{"n_layer": 10, "d_model": 256, "n_head": 8, "n_kv_head": 4, "head_dim": 32, "d_mlp": 832, "vocab_size": 2048, "activation": "swiglu", "norm": "rmsnorm", "norm_place": "pre", "norm_eps": 1e-05, "positions": "rope", "rope_base": 10000.0, "rope_fraction": 1.0, "qk_norm": true, "attn_scale": 0.184, "bias": "none", "tie_embeddings": false, "parallel_block": true, "init": "trunc", "init_std_qkv": 0.0246, "init_std_o": 0.0, "init_std_up": 0.0246, "init_std_down": 0.0, "optimizer": "muon_variant", "lr": 0.00748, "weight_decay": 0.011, "lr_head": 0.00224, "warmup_steps": 139, "schedule": "wsd", "decay_fraction": 0.716, "decay_shape": "pow", "final_lr_fraction": 0.0, "batch_tokens": [8192, 16384, 32768], "seq_len": 512, "doc_mask": false, "train_tokens": 194600000, "steps": 11011, "dataset": "wikipedia_en"}
Each number is 128 + 32 x the weight over its row's rms, rounded and kept within 0 to 255. Layers, rows and columns count from 0. Numbers have three digits each. The size before them is the row's rms in percent of the matrix's.

# layer 5 MLP gate, 832x256, rms 0.156, rows 0-99, columns 128-191
097:086090088133101097166144164128122152113166083045179172089100105131091135133132139117129113116148122144156127130126164132132098141176142103128065123106117118094156137108170076148142152189098067
099:179122142160133137140119101108123123127114157089114164206156177111120125072113159148132178145087171134182097157134144083151117113157117109174078093128153145096152114175112141116133141169128094
095:181086075164090185134155080078124219138091141065141126107117118129076089070171110118086186090145181182150124184096116121132147110071088124185087098122149195144098089143126155141097147195150125
097:154133133099104112149125109169103134145141153155092165105136123158131137126175150053177138056169108149073122081117177104098114097052130147110135095157104137123169121059176148160123156088117105
101:109114156100133104095185092173168140151143160094162069142165102074140099103133131147109153118109150226094083098078134115129121116084163167137134136114150181137082171187103146166104093087119118
095:077090188078160057071115079178143162158149147112184122121116120123132057157116102105144108116138125128131109082170103126169170113136109152146102200147156105111152126167120136156122129116115091
099:086155204132172124127091152102097093124128160166123082185109164140182088156129205170167109153147121162152125162095081141126136124175154123095157149079114123104154082103122092121149135068123150
099:110138160126113130126070100142119155098125175144182149122128183099163056148148120162116174168138126107159111200152197127081077130138119186167175143131074136156127156113149182156165122109100093
108:130123147132143143140141158142141103140094169096088132134164174070143162175042158134120126122117118117114081179118099082069116133169140104100122138146170118138155145116162196096154146155064092
101:108148098142147128095091102173135122108089166099180096209142109144135105096148146162109135096170140172117089137120157130116163132118142105115100095080117157157119136138144143096159057144153136
098:104090123185161159175094123153114119076113133101113145134150145114151053115160172131122171134069126151103155118161163130137149126161175174132192125175156133164136079126166182124106178061123122
101:134152124111188142174092121142144101153127129127138145116070133108147149119164150106116087079187126157100149113174052145052140131129123124120102104148191049109078151099139143119096109137032151
103:083159118138099085131063153107208153145151091132149083160049118170093120159132166168143094105182090127148158049132117168167026187053111105112146156127159074125111131149086104117165156116138108
104:050115174145145157185105157106147166140135111110170137143112150144140120152151181145125122107129133107128162137165130144055127170115074132094116144089071164095116198141124145090135158145131155
102:134175131051126141174096115135124106122114097114203118104150097110140085104130154144115086106151143118132132150170122109120194085115092183131149148130140123118101121133199102141160136133139080
097:063137161186108120104164163148148123118112099124158090093167167134095124182105112136112118108174107153100121153172167143082154148109141123111094196103138151077113194151137077116103139125159112
102:188175053105163143104100139125150143080156081082155104095126143149167105053154136156101142179145146117164093133121099223109129171112139140132120060139125097215165149156123130117100150142093136
097:140127159106125153119159136097147085096097111128101156120111116082151070117143149132108086115125176098153102103100070125169150128172134075068157095164085125151123130138119090131124091106153123
099:138090094102157141137112130112165128089159124134111142109111082122085134085101154130157125104176116101136158114118123156146124076135122155150147111091082120104112132178157101107141151109129101
098:156151140133192175121154177103123163154101143156125135062184149170146167132037116087112150065133149079107097139087085125162082154153166129154151123167089109140159187129086114144100136166126142
100:143108119098156097128121128131130086163143129127163099101116104086151163123162098190102157103087129117140098154188135131121107155128149112094162088123139105136163086122117085150093130074110063
103:069135124118110164175107144088131128159173189088159178181100091130140130113146116151134129108121137125077121059123095109081120130135079158098137146171143173169110147181127147166140172154111119
098:123116127120147120175149194146122163111102114124126119124125121176101098148037147117107184107107153131163102155103089122120136147135098066120120115107115125090134186124105111122153006116099207
099:135123115085117135088112132158133086154125112115171161188120105167152096110088171151152121107087159162144103080162187092145096089114106093136134075097127133160156114150116105136163194144096089
102:079097099099102135119135143141163119131168136065163174122118142191134129053158093112137089113181096095124108146101175082149108124123136222180095134142132094127164111118108092143135125138091106
098:109081113192139174130116058183114127142111103148131125076123153146100167154154131125096132088152118149102134160082104119137078065141143127148107185056153072155096135141095158194173100194127092
102:094084126138148107114092105128187148146119158151108127055135132084155116150095143136095142156128131190204132133161164097165126129148130164083113100088113133102069168102160107169157114168158087
102:073102134177161091087090080101125221145154190126116134140174121114101131162096206089080083100119115166133106156146140100147157099123103149116125077139141160174134192096164136113127141171093109
100:120108120173119175159106113116155113156043149098140090108129146146072130121149142093097084089132142153095133101126163136140136144217111174111102157159174147127118099170082128079145115111118086
106:070107145104129117158146204060167156097093161088156084191089140081156094124152149181160158149110101166161068125087104135107081137189122108098088136109163112139157104125177168027080107116171137
101:174131165111171117123127132115120140099129123088140135140169118162144121100109111115097058142173122145149122151118168074127122089115090135102110171077104097132180079114128099108127115134100105
102:075148142112142156154134112091175071138117138080145073150172138183126164100113106134137174173150181127085118113170148120132129048110124073086155088132132066141134103011140143160108100101093088
099:108119112127095115118123185137142123115103109122153153155136077137073145062189095140138100119166178145085164130222125092116113149106161165132151075124133158152160141095129085111093131158084102
097:111136068157150174166134096157156138074164193189194098147108158140130105125115123012186170110155152099114147151137160148072093154193155192155097146095164146202176131139112124174116166160098125
104:135156185132113171117120194167108132107124161113149127121200109146117105119145145191114036114104121115098106108122168157115203098148150154148072124122184139113137196126139154105173157093183164
099:156085103103149121116088130141129184145128094093110065131090196112074104171145076100205147129101103159127148126092142077076132094136089166108034164149070166160113151157122120133094149132131091
109:126112100085147121138107188063118113126116173089204143115131161121123116120171137148127127133166090143094116134181126141073080108084161153137089123145106088090134195086090087125046143093119138
103:098148134143134114197110139172124164128129157119093114108096197098119132097122172154176150093082162152112123163132141152188122121096161117135168056098168041132142182129119100195151112095131124
114:143096136127078113128157101154114107130104135109088105142146095127098108094106174174121163154186131125120120111104113091110125091147094113142130108186114102131101086160131173102149078142121168
097:121046103125152147116105131078119139108139116101130143147100150158117120181152152121059127112143110121095120166104107169118095143167105083090177134071135115113151135157142178111103130125132107
102:117143143108115208130062095089126121068154184101106106108153131133075152114094119126127112142172153091176147152086096083099054134151205177120158124173123052106100136122094085088094119047091060
099:115130186113104157122134128039128155107121144136174116107089146127100089073130144109143187135121114087166143161159165151143124141162118116092145153078149093167089134194165167114126136113124119
095:140079126118100116107112128112153121162119089147146179114117162155118133120088131084156111196103150151132118130162099116122108103140193125127184176158139126184114135098137112127098125144135143
100:135120126150164127132122087149099145130095073085060109119100139153086148103192107177159125165166133142144082106105193192074102164113150112106060088091129103148127198095150096163128150126105155
103:101082165084165130192155136072104108136200157139148162133124104140102131090167104130115122073119138139172068164121069150097118143155127132127146190128182114047150106160186109145158126116106148
095:113077119087122158160150181134146112161119159190168099114118072146104096149162181121149110134103102058074143126151133155154134105116090118136140145123121223160045140113179114099146176117126134
110:132089160164145082187083127111141098132164153140093127144139084162123137176157206137097148132088142150133084193156129141201087162160116104126160126123138091135098135171182106087112099147143086
079:114149076110173152164110173076115111165103129130154116128118165121133072166099163120138064113134129084182125146157174129100126097132176153157176113055164138138160181101078064132102133107108134
104:125127141092133102129122189070138121178112135092144155089162186107152091103069135160132144170186133119125125124142112169105117155147099147106149162161122134183132154081109132140105097112129114
101:199074064096166123150099086170136046146113163074090086155104172207126181085113092172136130187126163103094151088181141167129114148137154167110172134182083117115134150184034124154153140055115129
102:118142172112120124128139136139145159098170091173157073147161083077098138158128087150163105103070158097029153115113094122122131089135120105105127165099134161131151132135123065121115095179168058
101:117143137074153113154127184160115106177137126097161126140121176087191107168113166131126095103189093166111116086149129166152111125130134144073095148158163095174055099118081126182109142181108169
100:173168171141117126112105126132177038173159196144132133106076129067122159134184146151110118140143134097094152135114145138082121104130166095131055105209152067105162135145133121151099157205167152
107:064147129121132145172098062128133108073121094157109095150122069082151153127144177109167127118077194198108103185102073100084144178118169128093140134104190127133129109097113083100133138113130113
101:110155105176148153185082068171092096104086144164195106170130139148144141212144168107189098138098154112127092149123123175090080107077128113143124212201107146116144142141111102128128164112122091
101:140121122165108080137108123158093082154100111168129108147145126135117125081127130166088100150143112113128129113108123135101138138163128095080127112126162105144041152158130107105117105160137108
104:070117151149151133109072124111165147112095191156173085193135183078138105125129122127122126145186117119187121145130130125104074157164122141133100181083125133112131176113120133095150185137140135
100:106117120178116046135118143123138165120110107139119122144129154211137165112133133111207164170137081134117160134129142174115148088163129136090148118147059129199118224134142134143137163153118147
097:153117082109191190164134157129104120119094103193182099192109177098124100110055163097108123142144161147152102138095103136109131162169113061111078082130165157102192186096075097130122164157148131
104:135134108075178121138127089111094097136109147092087141122123077133112099070125122105084137085100081119113081192173135156114104139157051076132093135158143118051119128065177146161164157133119138
094:114142132180087192132103089122093172192145124086110116126108158072095110091170119112117206117151170088150205145172162159179110111123170147160129149115179094112093178115150141092140112165096135
109:092107153154146154153105112130075116090099138179132146155151171183097102138120136152183166110083121129122151061169152129127125186090221132071119067096100133079200132154104146128136143192097117
104:076124116065101114077154110100078147141106141127146082102122099126062116128099167214145127111160125142150137089119160104114158115110155119125116154132159107115080161102144127138198131097063119
102:117151148176151127137097066073105134127106081174135031124118123145118090105175099112143101148130117091085104165096075164142158066111212149077138161151134067099099106104151106147089129055083074
100:141047135165153228112051128152153130134160137137128091100132104112093078138159144102158092123112086102065116127117110115158132143100145148148102138153041135123111168182144079140088159071104154
096:070061106074155132150137118126102117166117168085166154126108117174088104121128135142109103166151138160080120104199163127057114097073153106105112095141161157068161142121092144110151159113109152
102:117112133159154132129084114110106154117117126107163185113175129097166092078142175126149136120112161147125120107174117117105106119105107158133131044108140183142093147141121132102095075160149082
100:082128124068139114126094113123118118078137070172109211097180141150115142133124155155144100126137189107090116182139122093107151148088194115157094070094099153174180129179126169121128110061144116
100:213094115131123170133140186105160138117105142177078144147107139080097155122197189118188139082123102161128127093169127117137132208118109100104054127085134116133119178119153084102106136132153138
100:112145178136133094071109119193146093115140194113141126139127139103083077144109146169144189133137130178137120111095123123143118110124116138109188145185124156112043192097077123092120101081168134
106:123177144107153097091100144082073068110139082065107147143111098154043135100162107162120179113121158119110113086132173130081134113194146149162106078122141176107149114125099111163126109113169136
096:085172134136125108136115138181150070132159146115109195105146096132138069131198125055156122106171106058090119141092189130156119114083129069120180093134129149122097128150138119104086133129114086
097:175129134121130151209085087158195131168119145095156145153070120128121094095153097120135055175100103147093061161024135115131077028142144118156160113102137129080176075153096114097091127096097082
100:120119072154119163164126097130142169082116089049131066111134081157112117158135134123106109189126126126109114097157116102125099133163169148094085138096148098096160194140098132119090120129175109
101:109098109089108119167103166172147106154037135138178077139117186084162140183164084081138144138118115127144080171163142133105116104146139132142118096121132041142083120077084061127110169142147118
090:152138128165141112131095084103187142106172141191148079157110155114106104091075172087172119143112085093074088118182122167162085205174153149160149148166087095111127125120112114122108082145066092
106:066036120132128130112141103112185061151123094129117185137136121126083084100162098158086122133095149171065112146121141037113212144191112162128158144190151143059121145098160096131118097108097155
099:145127108117141104098112132183144085091118128045055168096156167181085091118215114122118063107175158175121131130108178126111154107153149093116105141172145118122103110130134100064145104073122116
099:138082121171161134080100143168132129118148095108120164072167119123120118150088141148106139127117174191131071059111114134082109098129137191082138169150174149091102172137143114166101159086132106
107:123084133102182144151125063120121193125140113143080150130131102114194108136133099078198115150141109107142151175112168145105123141103113176129168142140210158138145116119142181102136169095097054
091:101080112120151155110110101078109097086154086147101074161107119158204120130111168174159163061094138084173050123148133096164127021162150164099172134116114165070144144132157083091093097078132089
097:074102147173141118136148149078146125156129057118109086137115108162178161126101136152125055091130158147164152052086085121112118152188068136142125059148134138097136122191079108112126165126103096
103:152161111108163165178113123162129169067090153105072139155162093117092080138174121120132144118164160169098133205139113121105126119127117093116017154125086087118138137090160102092147160134106144
102:134120162125138109142169133117144058069082048088150113196106129119084136101130156167135185088058145098123109116135130154117110118151133121118125164108131120109165157059121148144076121187118101
095:122139136155128107071109085097114134155139130129136110118107174153086131112037114145096140103200120155052087149155126099119094119132120101141116123079158161094072119148143123129153081155154136
107:116082065120104127115118124127100130135128097110107160097149144137098138155136084138122107114148098189104059158087065150149057121140152112121116112055166208121141138105143197108100104106078112
104:069086154118129105147108143106122116127117134183107103184099099100131179121156094108179098091113134095157116145166172181117201101085135166089075116178067079132134179125127111136141129115142148
098:132093114156105172127151125101118109118088074188116087132177159135157128134131126169130093102116181123088154070163121102135095148167125142169086175119109120108099123090123105120154152125125197
097:156135153147127129140095149146089116112112127110172138084121066116113146112084108132152135143072170110108099113114103100129064113116110129121115134148131167130120186136101175178137133198106156
088:142094169116151160113152145140155107126072133212096157127125147149086105164101123063095125078131137051093144129131124138129085127131074154142129101132188148168116158177145141125159074086109105
099:164098106090180095153047117136184072159132131107169161149102169138095135125182138189077187094094108144117123139151128191095146118121117116130091166110132142120184123112150131126118155162105104
103:127126090100163168152119131175190162107119091088121085101122107100083137100139076127167118089167110105119128111080148187089082156153230198157176132127166109138086049090117092125169116116096112
095:191087096137137149152067099113135094114134099129120154139112156152157093163131125127125150120151179145145069108162116121142126059163167160137169038115163185148134054085116103160125146132154127
101:104117074061153154120124167176102176108123130167144116107145102173128117125099146146148124081125149107101154120093138219165129196116191138138127152127125112085114172131132142095173138138101145
102:132045162098181130098140165103149137123128112095144078118126158126129135117109109137115114113126157108119167126112155129072107128114161204118136167115100139123077138098096094071153136179134181
102:072121144110133062137113160085073124180106136109115117114120134145175159074143112134169166084126135147171128052126155107095164160132149141129127104119120134138110224130137139216104113096145115
104:121077155151114129123165187116118070119139165122155079151130160079063062174065174138089123136166126127118169178101128113114086077170177095131129189164141102134121128119175136118118114089133112
102:142149169076166138113129151141174113080085184074151136139147106106084121136129155160086124113102084109145102134119119155084103130129178149176119130165093099113111156114089209149096160151086148
102:141094131182137136109118098074113142146128119147173149081125076138120123093135168077094138129143178081139157179042164113154124144093072117131106146073145051150160180196145138071133142106077106
092:109151164165184124088100145171126160066081116079107116105132123094131153115116083127087142172148154114088109136146145140059123138069124149157228147174168105142185143112164154124143111119075061